Weights of a small transformer language model: 12 layers, width 128.
Each number is 200 + 30 x the weight over its row's rms, rounded and kept within 0 to 999. Layers, rows and columns count from 0. The size before them is the row's rms in percent of the matrix's.

# k: layer 3 attention key, 256x128, rms 0.106, rows 184-191, columns 0-127
# q: layer 3 attention query, 256x128, rms 0.104, rows 185-191, columns 0-127
# v: layer 3 attention value, 256x128, rms 0.0795, rows 160-179, columns 0-127
# o: layer 3 attention output (transposed), 256x128, rms 0.0773, rows 160-178, columns 0-127
k184,105,187,213,196,191,239,203,224,292,164,208,227,190,197,130,178,197,190,200,216,142,166,215,192,196,197,196,141,209,198,214,177,173,163,155,175,223,248,234,124,147,219,208,208,188,167,196,179,182,189,190,233,237,235,203,197,193,131,199,237,176,169,182,177,200,222,253,184,185,232,250,172,234,189,162,204,221,153,242,204,176,158,251,186,190,166,208,208,175,224,210,177,162,226,206,202,199,162,252,171,227,136,250,184,160,181,163,205,202,143,232,130,194,216,213,187,221,204,176,202,179,183,184,209,216,214,182,210,223
q185,111,239,254,186,167,202,166,227,260,185,195,184,234,169,235,260,162,150,202,208,216,211,211,217,166,173,230,199,216,217,158,177,167,146,209,200,157,203,249,214,214,247,178,175,200,158,237,166,218,183,159,203,161,218,194,209,217,188,184,180,246,227,186,172,169,197,181,208,167,201,234,243,196,220,200,194,260,231,284,175,202,222,179,171,210,223,172,265,221,182,204,208,243,208,163,148,222,171,230,182,245,213,176,154,180,190,248,145,212,241,197,186,228,210,218,173,177,224,211,171,204,159,229,171,211,174,177,246,152
k185,107,210,174,174,181,211,151,176,203,188,213,155,229,265,199,200,214,213,149,213,256,184,194,179,128,198,238,230,176,125,232,227,179,171,207,209,213,256,198,181,253,222,221,155,191,125,190,218,174,211,173,234,159,230,213,213,251,188,211,207,215,246,187,198,182,209,202,213,181,198,140,243,202,263,205,217,238,233,265,221,200,216,211,196,237,248,198,194,188,199,250,230,173,183,172,230,217,214,163,217,236,220,206,187,156,217,178,188,196,233,194,174,155,209,182,188,250,234,244,230,200,235,159,190,159,221,226,207,175
q186,113,170,224,220,218,182,204,185,173,215,166,227,156,172,207,175,182,186,205,226,244,200,242,205,140,236,238,167,198,171,162,172,229,240,143,258,206,218,222,170,220,215,151,207,221,193,150,219,249,196,188,164,214,191,200,161,192,148,166,235,221,218,171,221,185,208,250,189,200,194,253,153,143,212,242,205,231,171,265,209,218,221,186,203,163,171,167,192,248,225,199,136,161,179,185,210,200,173,219,180,200,248,220,166,216,175,151,215,200,205,163,206,178,182,206,182,152,218,172,176,262,178,212,223,140,204,172,164,237
k186,110,179,190,189,194,177,253,207,165,254,147,213,164,183,190,210,198,210,186,222,180,197,154,191,174,236,185,168,199,213,247,158,159,250,206,184,280,231,177,229,146,187,134,208,246,217,203,228,172,280,195,190,216,159,199,171,183,224,199,165,142,226,224,213,257,208,276,183,168,209,179,210,209,170,190,159,250,226,207,179,207,216,206,192,184,252,234,191,201,212,196,219,143,169,201,211,200,195,179,265,204,203,197,177,176,202,165,149,168,234,182,205,175,197,256,157,186,181,198,194,157,227,219,227,228,203,192,170,188
q187,111,152,202,206,184,213,186,140,197,258,201,228,267,184,167,220,222,210,189,166,209,159,166,220,183,154,258,269,209,166,208,215,187,203,238,254,250,241,212,224,178,197,155,148,182,186,185,206,168,223,237,227,211,217,194,168,214,214,179,203,211,223,242,170,205,124,250,228,206,185,193,228,195,211,244,237,151,229,193,183,174,182,187,224,205,157,217,226,205,195,148,182,170,167,206,214,141,177,116,210,224,189,236,214,190,204,200,159,201,207,205,173,208,187,234,199,140,239,198,210,193,197,215,209,245,214,231,154,170
k187,108,210,187,203,182,225,170,157,215,176,198,204,184,202,201,212,161,198,206,203,192,223,274,203,142,208,190,248,207,240,135,173,188,267,232,286,192,172,200,193,190,185,177,176,168,224,203,217,208,231,190,161,204,205,167,184,159,169,228,232,205,224,235,204,211,202,190,206,225,276,247,226,225,190,209,218,203,226,215,195,180,190,174,166,228,178,165,240,158,118,173,208,203,232,231,260,213,190,197,209,180,182,205,187,169,176,201,180,164,205,208,168,198,243,160,171,152,176,194,105,163,195,158,164,209,225,215,162,225
q188,105,171,212,182,178,197,263,240,197,208,202,236,173,166,199,233,192,209,192,213,236,173,188,233,228,190,216,193,224,207,203,184,196,175,157,158,216,234,125,267,184,282,246,198,193,186,230,171,203,228,226,255,243,244,206,205,150,161,246,185,209,236,147,241,245,193,173,172,245,188,207,187,148,188,156,153,240,195,216,183,250,163,223,176,178,236,182,170,221,199,156,191,191,159,178,160,226,180,178,209,198,194,180,191,213,211,200,193,195,221,211,252,170,163,233,222,216,200,207,187,227,190,146,241,140,196,166,202,173
k188,097,169,190,206,203,189,217,165,259,169,184,213,239,157,222,206,237,259,175,152,198,208,170,205,226,169,173,163,257,213,206,196,200,163,192,234,199,194,122,171,192,192,208,223,169,155,176,226,223,238,170,224,228,233,124,230,245,198,188,214,173,206,195,137,220,201,150,194,160,203,187,214,235,230,151,217,211,231,247,190,245,153,248,223,232,224,190,189,137,232,238,216,176,193,187,137,134,239,208,224,201,213,168,191,240,181,203,194,246,197,218,182,218,242,212,204,153,210,193,199,187,187,217,221,174,213,212,236,187
q189,117,205,190,215,149,186,185,206,207,214,231,194,177,162,207,186,232,227,249,287,173,199,129,157,216,212,165,212,221,163,198,218,222,192,249,196,154,181,179,212,254,175,208,224,213,177,206,202,235,235,192,202,157,200,187,259,274,207,197,158,165,161,261,198,211,192,190,212,194,192,224,207,191,216,244,178,169,200,158,206,223,196,186,218,180,217,130,201,174,199,184,180,218,175,212,200,171,183,232,224,194,185,184,198,194,203,289,159,217,239,169,203,245,215,238,223,249,173,220,165,264,200,183,242,169,199,139,216,172
k189,123,210,224,227,150,219,220,236,157,113,222,191,190,216,152,199,200,214,187,151,196,215,135,216,206,174,187,203,210,187,144,220,185,188,163,171,268,142,146,186,195,221,152,139,191,208,131,198,226,204,255,222,168,166,173,248,233,192,219,222,216,225,225,220,236,194,174,172,186,204,169,217,239,213,217,205,155,197,211,223,195,261,196,196,192,237,183,218,202,215,218,202,157,230,193,260,171,209,212,212,166,196,177,226,197,186,198,219,219,195,250,216,185,136,154,212,196,172,210,215,268,178,188,179,200,199,177,164,155
q190,116,174,236,181,196,261,217,164,162,146,221,181,162,171,150,209,198,203,173,190,208,179,199,214,182,218,201,259,184,181,150,215,207,192,192,177,247,160,165,263,209,231,232,212,209,138,229,251,256,204,181,194,253,159,216,204,237,214,181,189,203,226,212,229,223,200,211,180,168,166,216,222,202,222,174,166,203,193,238,187,205,240,198,126,213,185,190,181,174,233,212,267,177,143,214,189,174,208,218,185,209,205,218,167,239,196,183,194,186,185,129,151,250,260,205,147,213,166,181,186,183,247,193,197,227,194,143,218,216
k190,119,203,240,147,157,223,252,177,187,171,188,193,226,169,196,184,260,156,227,160,212,179,289,181,159,193,186,213,201,193,196,223,179,198,145,194,235,189,214,197,147,234,178,230,183,189,244,251,204,209,203,187,164,225,150,206,203,203,183,144,226,271,199,213,206,230,222,227,184,212,170,201,236,253,190,161,215,148,227,188,211,210,142,214,251,226,208,213,175,198,188,229,164,186,207,196,182,222,130,173,202,217,198,203,251,169,236,224,189,199,230,165,210,145,214,230,240,194,174,157,237,194,217,235,222,205,214,233,245
q191,107,179,244,261,258,208,169,216,231,221,183,197,210,163,198,163,216,190,146,181,214,264,222,204,186,181,241,242,159,197,235,127,215,190,166,255,169,160,222,214,176,196,211,186,203,173,225,239,199,193,201,227,158,214,220,232,228,174,198,187,183,190,170,166,203,249,185,203,244,222,215,202,220,265,157,152,183,197,213,233,177,145,209,193,203,214,162,233,168,217,181,228,204,208,222,206,205,177,215,164,158,166,226,222,193,223,194,154,218,142,195,189,97,224,234,164,203,201,209,164,198,144,179,175,202,244,204,179,200
k191,107,212,235,151,210,177,170,225,201,214,186,168,170,185,178,192,187,222,164,200,157,169,218,162,214,244,232,215,203,228,226,219,205,208,191,209,178,210,268,250,205,228,213,188,214,178,240,215,204,172,225,232,200,265,240,212,193,227,235,217,190,173,215,145,227,156,192,190,176,211,165,177,249,190,167,185,172,193,155,197,127,118,167,138,224,195,216,193,212,220,140,214,209,194,212,191,185,196,204,162,195,226,211,234,206,211,179,212,246,218,195,281,125,250,174,196,227,185,183,191,188,271,258,182,222,212,206,221,199
v160,098,162,260,146,211,164,183,247,186,170,162,207,203,236,182,209,219,199,225,212,158,251,263,234,201,200,147,179,214,209,225,200,232,195,174,165,233,230,173,216,192,223,117,133,155,189,207,239,165,188,193,255,220,242,202,210,205,182,193,234,216,206,213,207,244,157,232,203,217,175,214,227,199,211,176,200,228,174,171,216,155,181,193,140,230,187,228,248,167,193,182,206,212,229,239,215,227,185,205,187,209,195,255,198,218,150,256,236,188,184,223,204,222,214,157,234,178,143,220,211,190,194,201,231,277,224,197,234,218
o160,104,229,178,233,193,165,220,147,234,204,253,177,238,135,257,167,177,199,228,219,194,188,194,249,166,212,297,184,201,219,209,173,175,200,210,172,222,213,195,195,164,192,272,267,238,165,145,240,165,213,226,162,209,220,204,209,192,202,192,251,223,193,214,163,171,237,174,216,202,211,203,177,196,179,209,257,211,204,159,171,198,214,183,187,180,180,159,202,239,188,252,188,216,151,184,203,202,186,232,192,223,217,119,184,178,227,218,216,228,245,169,174,165,214,218,197,155,244,192,161,193,203,189,202,242,222,238,181,217
v161,092,190,155,202,169,226,155,243,174,232,195,176,232,247,205,167,221,175,241,212,173,230,163,230,170,226,276,185,191,152,178,215,125,174,205,227,177,185,201,166,248,170,257,192,182,205,233,201,200,189,161,138,179,200,165,224,262,146,173,206,229,245,260,187,221,216,195,228,167,185,212,234,208,177,226,184,203,233,198,235,139,172,169,221,186,207,234,212,241,222,169,202,221,207,160,157,155,154,233,201,186,176,184,210,158,197,183,238,224,228,207,194,169,241,212,154,164,219,188,203,201,206,211,225,212,227,225,229,233
o161,094,174,245,169,230,258,225,162,185,170,229,204,179,195,195,217,204,197,178,196,123,151,206,207,178,239,170,191,165,204,250,182,182,213,150,261,235,183,220,125,212,191,178,202,207,229,190,213,247,206,188,209,237,155,183,220,218,194,148,203,205,166,187,228,144,137,181,184,274,197,242,179,188,186,182,184,208,189,190,238,239,237,256,189,221,226,183,238,179,165,152,188,187,241,190,202,208,215,218,197,159,182,208,141,215,181,232,211,204,251,215,210,249,137,218,189,231,206,199,235,238,238,195,227,215,176,225,180,213
v162,103,175,174,203,191,220,242,157,256,203,216,176,169,218,222,246,251,178,178,209,203,180,210,205,234,158,154,210,213,231,222,123,178,208,201,200,182,166,215,194,203,225,148,244,137,187,236,249,176,150,170,248,239,260,153,193,152,250,181,156,150,151,165,214,204,190,200,210,189,213,171,157,192,205,148,207,243,247,172,213,211,167,269,200,226,192,167,219,152,198,211,203,149,183,225,171,213,206,207,228,232,236,237,204,183,174,235,218,204,184,207,190,200,206,166,189,204,202,188,246,229,196,203,237,242,211,193,171,190
o162,107,185,222,229,177,185,201,178,159,177,191,235,193,188,188,191,126,198,231,174,229,238,162,226,164,155,240,192,226,176,198,255,145,199,238,166,194,224,158,230,265,217,199,193,218,235,147,197,240,221,251,199,184,226,227,245,233,232,243,231,182,210,222,161,182,192,134,225,161,166,190,229,193,166,191,231,186,196,225,158,156,209,177,242,183,228,187,256,237,210,191,213,241,220,140,235,175,166,178,214,203,204,177,224,177,201,180,216,224,227,179,152,231,198,171,194,216,185,216,121,197,183,217,193,215,236,154,199,167
v163,096,230,221,169,208,220,134,186,195,144,185,217,235,238,167,265,190,172,206,177,211,241,190,177,249,227,206,219,177,149,188,210,170,218,161,242,172,225,198,208,256,175,196,222,218,244,215,219,200,212,158,214,225,234,244,173,173,181,186,210,227,213,200,211,167,229,205,137,245,191,182,174,173,215,187,225,234,214,230,200,148,200,202,214,176,141,186,173,260,213,177,178,246,200,279,246,257,163,185,206,220,203,188,204,204,185,212,227,185,193,205,224,274,239,207,181,230,211,210,197,168,191,269,227,206,140,189,191,174
o163,093,216,199,205,149,237,176,257,189,210,173,198,203,145,215,186,247,156,240,226,219,216,239,214,197,263,249,137,213,192,157,168,227,226,197,145,191,191,224,174,183,217,207,253,166,150,214,199,228,183,168,187,166,187,166,200,217,252,218,200,183,170,161,206,227,181,238,172,194,185,225,214,197,196,217,236,218,201,180,213,276,221,232,166,183,272,179,210,186,143,219,230,176,194,194,164,159,239,180,185,147,248,211,201,178,200,161,224,217,210,202,163,150,201,191,223,199,191,216,158,208,211,182,221,203,160,197,261,140
v164,092,182,216,192,208,258,214,162,168,250,200,199,167,154,178,197,203,202,232,243,264,189,245,156,144,143,195,188,261,197,238,197,194,203,126,196,237,233,226,216,175,198,218,160,223,185,169,244,138,172,221,174,246,160,202,211,176,175,224,210,180,189,230,173,231,164,183,185,190,181,268,132,219,188,203,191,194,142,187,213,244,171,180,159,237,242,226,209,163,198,190,219,155,193,203,222,170,177,216,209,218,192,187,210,217,193,192,166,240,179,168,200,229,230,227,185,190,185,214,213,216,123,167,200,186,226,202,197,246
o164,093,244,229,230,185,153,204,196,176,183,219,140,176,145,224,253,182,226,179,171,140,225,176,202,202,249,254,229,168,248,201,226,240,196,232,172,180,162,225,210,200,220,222,163,168,201,217,173,209,184,191,248,178,198,245,217,113,204,181,159,222,179,217,223,210,209,222,197,179,206,160,198,176,220,234,175,237,204,180,142,149,209,213,207,180,185,201,240,191,218,215,244,166,173,171,221,236,225,230,182,198,222,128,179,237,156,167,195,179,177,200,173,152,174,215,164,246,183,186,223,168,227,185,202,160,157,222,167,236
v165,103,258,196,202,168,226,244,240,174,281,204,223,218,231,179,196,208,186,204,181,170,187,220,188,221,191,194,187,212,148,209,194,223,188,227,173,157,199,138,211,173,218,180,198,213,216,244,206,278,264,222,222,232,236,224,211,187,154,191,213,163,212,165,164,189,203,170,221,238,171,220,212,139,202,188,207,196,218,210,232,191,178,157,224,210,226,269,221,175,232,269,200,247,179,195,173,248,234,183,214,183,179,180,196,183,148,187,182,145,179,175,151,178,224,249,182,193,210,178,168,209,182,237,265,201,246,213,176,174
o165,089,203,233,170,201,205,213,203,207,130,189,182,150,168,173,225,237,189,194,202,219,224,129,179,160,216,139,224,230,243,198,186,177,188,129,221,254,209,239,236,222,193,233,185,174,235,249,213,180,213,194,159,206,238,185,203,225,176,218,217,258,199,248,215,215,256,165,195,183,183,174,206,182,238,178,191,267,235,200,201,212,239,184,191,227,228,155,143,218,199,185,209,142,187,220,180,198,196,197,176,222,189,206,191,187,182,190,232,194,235,137,213,235,265,150,152,238,194,249,245,209,214,175,215,198,182,158,207,192
v166,095,196,149,169,218,220,227,224,199,234,189,140,230,193,221,205,255,153,224,190,200,216,165,230,227,168,143,177,198,242,237,191,225,234,155,199,206,151,197,208,206,200,183,216,220,199,196,217,228,203,156,245,264,191,209,252,198,234,156,174,244,201,233,228,219,166,209,188,219,201,198,216,177,150,195,214,210,217,249,228,242,139,194,252,229,214,211,152,216,210,147,172,187,170,259,229,211,156,211,176,204,244,221,206,194,186,201,209,179,231,175,154,210,151,227,195,174,227,216,196,193,203,273,226,237,240,195,131,173
o166,097,171,204,165,186,205,187,194,195,147,223,223,186,207,225,226,170,191,217,167,152,174,265,174,142,196,222,181,204,158,157,198,177,182,222,196,212,180,204,175,206,230,178,195,159,188,192,179,170,194,239,179,188,202,155,220,196,181,240,219,176,236,170,212,173,274,181,180,167,166,171,230,224,173,157,221,203,215,265,188,206,227,145,199,186,226,229,193,251,217,144,265,203,161,168,200,193,193,215,189,182,278,169,188,234,207,177,194,236,222,191,181,221,225,170,159,181,209,144,179,194,198,130,203,190,186,169,283,153
v167,084,218,170,225,201,206,227,226,224,147,135,168,188,205,174,142,213,178,244,174,207,144,157,180,214,222,184,201,222,173,217,251,192,143,281,190,210,201,214,197,222,190,243,193,181,231,191,213,201,246,159,213,224,179,248,187,198,188,259,222,125,206,179,210,181,220,176,220,192,142,164,182,202,201,230,176,192,177,240,224,188,182,184,187,148,173,202,228,135,237,211,228,170,234,233,131,206,176,181,206,191,197,195,210,209,229,237,192,163,183,133,207,196,191,157,219,200,231,206,150,210,249,215,253,188,214,227,220,211
o167,092,209,216,193,214,182,206,145,157,190,173,212,187,221,210,246,241,237,132,201,233,250,233,224,204,184,159,177,192,192,123,183,183,223,170,192,219,186,185,172,236,231,176,202,193,238,218,186,191,224,219,182,214,177,198,192,220,208,233,232,223,213,193,202,246,214,172,149,233,250,175,202,191,190,164,216,213,212,159,212,243,226,162,197,223,200,179,197,247,169,152,153,188,211,204,234,178,176,201,208,221,205,190,179,84,239,212,251,197,195,231,255,274,187,157,202,188,159,235,235,236,189,183,217,183,174,161,162,224
v168,102,224,152,156,189,179,226,209,160,192,181,210,229,171,208,156,203,214,174,196,142,248,221,228,224,180,226,226,139,187,219,151,201,202,203,237,190,201,200,206,156,183,280,215,162,179,196,198,198,219,246,209,197,240,151,256,228,210,164,195,200,278,205,249,162,172,249,247,189,166,165,171,198,216,227,201,232,183,233,216,188,209,201,187,213,207,269,165,230,252,235,184,192,211,183,166,247,198,205,224,192,277,185,189,175,185,232,177,204,212,214,222,200,171,245,218,221,176,201,187,154,209,138,199,194,167,248,206,216
o168,101,168,182,238,239,203,208,157,217,193,230,201,188,152,219,242,205,165,231,220,163,177,258,179,182,182,217,183,233,174,204,226,170,262,171,192,239,235,169,179,247,184,162,241,204,212,192,221,237,228,196,183,195,229,195,182,176,215,117,183,199,156,208,233,183,244,181,206,143,217,197,204,213,162,209,224,174,227,156,222,199,113,235,217,202,161,167,197,176,192,215,178,216,175,183,177,175,134,173,199,212,171,224,190,211,217,175,194,159,176,225,202,193,246,252,145,165,270,213,225,199,153,223,252,191,189,197,240,186
v169,093,149,193,166,218,216,259,230,209,200,201,184,162,242,191,255,222,191,278,239,205,212,225,236,201,223,226,190,181,177,255,199,160,206,197,228,199,164,182,169,155,192,192,196,195,238,229,199,154,218,209,182,176,148,161,192,219,204,197,195,197,165,259,229,217,228,179,159,182,227,229,224,169,211,197,145,145,234,228,170,221,236,208,205,169,236,187,209,229,181,156,231,245,232,181,228,174,225,178,202,216,224,204,195,200,188,223,233,188,195,240,220,91,222,200,144,184,227,159,167,168,187,263,221,211,185,182,182,191
o169,107,182,197,167,157,167,182,181,154,209,236,228,219,166,169,179,203,249,198,213,174,160,199,146,211,164,211,215,182,244,191,215,242,228,187,180,259,218,234,196,218,165,193,190,184,193,211,188,207,193,194,203,135,148,245,182,188,242,220,191,227,206,158,130,194,163,174,213,189,194,220,207,281,253,130,189,192,202,191,274,191,183,167,207,236,227,202,253,171,204,223,255,193,165,149,177,224,214,192,182,167,238,169,195,211,228,225,189,203,207,120,228,201,148,192,226,221,216,247,190,169,194,196,234,189,183,223,207,191
v170,092,204,184,241,203,216,171,188,190,134,215,243,179,198,226,188,197,229,224,188,167,193,167,167,195,189,161,162,209,177,183,155,200,155,178,160,160,165,238,192,201,185,211,227,199,176,220,173,228,202,236,221,188,251,180,179,163,234,218,123,183,218,181,228,199,230,196,242,176,170,182,213,196,206,288,222,145,191,202,238,199,264,269,229,218,187,257,181,191,207,182,188,199,182,179,192,207,192,267,288,152,150,210,199,201,135,189,217,200,258,171,205,185,228,204,212,208,186,167,233,202,170,220,232,189,196,210,212,202
o170,092,184,172,219,223,175,211,176,194,189,188,207,207,220,217,213,229,169,140,179,189,234,156,246,166,200,198,182,176,242,195,218,168,218,234,247,230,270,253,206,220,174,156,230,189,198,183,220,228,179,199,206,192,196,140,154,233,175,226,156,216,160,159,203,228,148,196,153,165,152,244,256,235,177,165,169,248,209,225,174,225,154,201,230,227,201,230,216,206,187,157,201,189,225,232,173,143,200,179,164,236,226,224,181,239,186,155,217,201,199,258,179,216,250,228,150,160,229,191,191,220,198,221,177,186,267,197,186,203
v171,091,174,179,188,235,176,224,202,126,207,210,158,242,171,196,218,187,162,221,236,206,252,171,176,203,176,217,212,220,180,194,235,205,175,166,191,212,190,214,269,183,182,194,223,144,183,197,199,161,218,151,196,183,165,210,227,199,185,172,212,151,165,156,230,195,250,207,200,237,176,182,213,198,239,135,189,181,251,168,196,171,225,201,262,214,169,248,147,214,214,207,168,142,271,186,205,230,174,179,183,197,225,213,262,159,229,207,193,176,217,199,246,195,168,159,211,170,217,154,166,162,245,210,221,154,246,208,195,190
o171,094,179,191,210,203,215,165,270,190,191,173,208,173,216,210,194,228,184,201,212,130,165,256,164,162,198,195,251,218,231,233,230,190,211,164,164,143,259,212,162,229,203,229,145,240,226,160,207,220,216,227,183,164,247,211,157,209,201,219,223,216,270,211,147,199,230,219,219,213,255,204,206,170,166,240,254,199,160,200,211,183,192,219,199,224,221,224,178,231,216,213,174,200,183,212,269,174,159,185,185,185,214,213,148,181,256,188,200,226,219,193,206,205,141,217,222,215,249,206,180,262,163,183,199,183,218,172,233,157
v172,094,199,188,200,170,182,193,207,182,178,203,159,185,176,188,164,220,223,244,157,168,168,194,196,187,225,218,184,149,179,152,164,198,178,183,189,256,210,222,199,215,226,207,237,154,175,229,211,153,158,201,230,256,217,242,251,134,141,167,222,231,210,146,188,169,244,186,208,221,230,198,212,184,175,191,238,167,227,198,177,206,235,201,158,213,218,222,253,174,211,213,178,189,193,156,199,224,167,161,178,206,179,208,164,180,184,217,192,196,128,214,206,170,231,210,210,263,172,136,172,208,183,266,247,225,241,250,242,173
o172,095,211,208,218,229,166,188,160,128,218,207,175,217,227,220,219,188,177,253,221,177,215,258,207,209,245,138,212,178,275,215,229,126,263,180,138,211,248,195,184,205,232,209,207,235,136,200,221,230,203,223,193,183,162,211,225,250,203,170,230,169,144,206,210,184,197,172,213,174,176,185,237,189,232,183,159,162,199,184,200,230,189,214,201,229,180,157,202,197,188,146,145,200,217,209,201,197,232,250,220,209,220,194,196,233,244,188,196,154,199,171,194,225,228,177,229,186,260,192,249,250,176,211,189,199,160,210,165,176
v173,094,174,230,187,193,225,184,243,189,209,227,173,180,190,217,239,243,191,108,204,197,251,223,178,204,166,117,200,216,232,196,158,187,180,219,196,222,181,211,205,161,220,186,229,177,187,303,209,152,196,194,223,200,166,209,165,145,235,199,226,246,156,274,208,203,207,168,198,202,198,205,198,231,155,186,207,169,216,199,208,229,171,203,170,258,159,191,221,182,139,250,178,182,147,187,216,223,248,177,209,185,206,229,166,186,174,232,195,205,214,157,194,213,201,185,180,188,234,214,189,187,215,152,227,236,205,195,265,190
o173,094,197,180,178,215,227,228,174,212,152,224,220,255,178,158,216,159,189,238,122,249,199,185,218,175,199,253,187,237,246,213,262,191,195,203,184,172,189,149,197,225,190,225,229,227,216,202,177,165,195,187,193,195,243,230,188,221,187,254,242,206,256,176,219,213,152,199,194,206,237,178,233,155,196,197,187,175,167,169,177,127,191,234,238,178,140,205,187,226,219,202,230,212,202,218,190,199,269,146,194,203,201,180,228,222,220,138,170,211,253,175,251,210,224,232,159,246,220,212,176,238,161,209,212,200,190,176,168,184
v174,105,161,219,145,161,207,209,200,236,201,212,219,195,179,184,186,213,192,198,197,179,168,204,244,175,210,189,211,167,180,250,186,196,189,202,277,129,253,180,241,178,191,235,190,177,206,162,144,224,193,167,191,181,245,162,140,191,215,190,217,248,194,236,199,197,177,136,186,160,221,212,261,212,187,267,227,167,196,196,234,251,199,194,169,205,199,165,259,249,186,169,235,203,238,178,207,166,190,229,217,250,133,227,197,208,201,156,188,230,219,230,235,191,160,165,199,223,230,191,185,179,180,190,174,175,167,246,233,193
o174,100,173,198,211,205,166,212,170,203,179,227,202,229,208,172,168,134,225,147,191,178,233,129,150,218,193,154,168,218,166,190,219,221,185,225,155,228,188,245,173,144,214,206,173,235,191,223,231,205,215,189,134,206,223,186,194,236,203,218,150,200,155,154,207,205,163,266,220,242,207,207,135,237,225,159,199,192,213,170,191,173,247,197,190,193,130,237,188,131,195,213,149,249,175,198,166,201,178,188,215,138,175,219,207,185,228,228,170,215,163,215,209,196,212,244,191,147,210,211,229,197,184,234,181,219,205,224,209,174
v175,096,223,188,200,222,215,246,199,224,174,232,167,213,216,219,184,180,174,235,237,146,215,151,196,195,217,171,238,193,234,199,169,264,174,221,199,243,142,241,186,175,191,228,206,170,261,199,185,181,153,170,170,214,204,169,240,242,219,202,204,194,195,209,196,160,192,200,180,174,255,165,202,230,263,161,238,185,175,176,233,194,216,220,197,195,230,183,201,219,207,260,242,209,209,201,243,192,260,203,165,248,144,177,183,236,139,259,254,210,241,234,212,208,217,160,218,231,145,219,182,193,181,213,181,228,224,253,221,207
o175,086,213,204,135,183,207,166,159,185,186,173,193,271,233,232,196,193,155,228,208,235,147,256,216,213,153,287,199,176,189,267,188,157,208,194,188,219,243,173,190,157,228,235,208,198,218,126,219,236,197,251,186,183,169,210,165,181,141,193,225,208,224,220,189,243,186,185,162,189,190,206,189,176,220,193,243,227,215,155,196,144,185,196,214,230,199,207,212,181,210,162,199,230,193,187,203,196,161,161,147,198,189,216,203,194,217,180,157,170,214,232,167,280,196,220,188,186,236,219,247,212,200,227,162,195,225,189,239,218
v176,095,168,125,210,197,198,185,141,205,186,250,230,189,196,209,198,207,211,223,246,213,221,228,145,151,205,149,134,195,156,209,249,181,153,203,165,197,210,169,188,173,235,227,216,186,146,158,152,211,208,196,167,196,190,163,181,195,205,208,222,167,185,212,241,205,197,168,241,250,244,234,180,239,231,277,210,198,189,222,182,185,170,220,207,193,184,208,210,245,180,204,245,244,216,241,192,184,222,207,174,145,222,217,223,202,179,130,177,185,216,227,164,192,176,201,199,187,258,150,218,235,231,165,196,152,217,202,230,164
o176,106,177,264,210,219,159,187,251,212,170,195,205,182,198,190,203,202,161,150,155,155,165,172,209,198,234,266,196,185,172,145,207,214,166,210,239,146,219,234,214,212,185,177,196,254,257,213,188,200,236,210,224,205,257,219,202,242,170,193,144,179,157,191,181,193,177,204,192,217,169,193,172,198,236,155,174,187,185,196,268,183,235,224,212,234,171,243,221,211,174,205,184,124,199,256,161,204,245,164,211,202,206,238,189,165,171,221,142,187,173,158,247,170,191,237,214,248,198,201,205,209,170,191,205,227,250,205,221,207
v177,096,205,181,193,161,225,146,267,186,222,180,268,157,193,194,188,195,215,259,265,231,238,233,175,200,232,175,229,223,115,195,205,211,230,208,179,190,239,209,164,183,173,217,215,274,177,170,168,250,182,222,190,121,146,202,182,219,219,226,212,237,273,198,183,246,211,210,203,201,166,172,225,221,235,222,216,228,197,140,164,202,198,191,231,170,177,197,171,233,252,207,212,224,201,156,184,190,226,236,217,192,252,152,200,175,200,186,230,217,183,187,162,225,195,220,202,183,214,214,187,182,213,200,214,208,198,214,209,151
o177,097,166,209,219,220,221,208,171,221,225,245,204,200,135,188,222,226,209,110,173,209,176,219,203,202,200,220,198,168,162,213,182,244,207,218,259,193,195,255,217,165,185,192,199,140,255,183,178,159,145,132,211,203,198,213,204,220,157,156,179,150,175,225,158,180,194,196,160,222,179,188,145,165,209,197,216,236,211,246,177,236,176,253,230,206,217,238,188,177,204,191,225,158,224,222,166,169,208,186,167,188,146,215,217,137,194,197,225,212,256,165,210,160,211,228,199,246,247,161,209,256,200,191,210,198,181,187,201,213
v178,096,177,245,170,227,206,166,183,119,179,149,160,173,210,232,208,219,216,162,233,189,201,132,186,171,185,189,215,172,230,191,214,176,256,200,173,153,176,196,218,180,205,130,245,187,203,147,191,182,224,176,217,212,227,165,222,219,215,235,240,135,147,227,192,282,232,218,204,186,190,222,209,270,206,236,197,162,198,207,242,166,189,189,219,210,222,156,162,160,173,219,191,183,191,173,241,204,209,221,264,169,247,161,207,174,172,201,192,208,194,234,205,210,186,200,215,166,155,205,191,160,149,194,197,213,230,187,195,201
o178,095,197,174,204,154,198,177,218,178,245,215,222,191,171,187,203,179,244,203,209,162,175,214,151,213,197,256,204,176,197,220,234,191,189,206,210,157,216,203,169,220,190,234,239,191,204,190,160,224,164,167,144,189,234,214,177,155,226,267,219,223,256,194,174,189,221,159,175,164,222,264,201,156,150,207,215,204,164,166,170,218,224,173,181,112,193,230,244,209,211,196,190,245,226,206,192,214,199,151,125,257,222,193,156,227,172,225,194,189,195,198,185,293,220,219,219,229,219,152,204,201,225,175,171,211,173,185,177,212
v179,089,190,158,189,178,189,222,215,188,178,198,190,243,204,219,237,200,181,191,169,265,198,216,183,186,174,220,170,215,191,215,166,201,208,218,185,167,209,165,160,209,183,165,185,241,238,232,241,195,253,191,154,191,163,223,210,219,262,186,199,193,212,227,234,195,266,209,192,194,177,268,203,214,165,215,231,182,235,176,211,210,203,189,190,289,175,151,208,205,236,222,158,172,266,259,187,213,239,211,200,147,184,182,227,172,166,172,185,135,198,141,146,204,245,210,148,244,257,173,188,194,213,195,208,190,179,178,180,234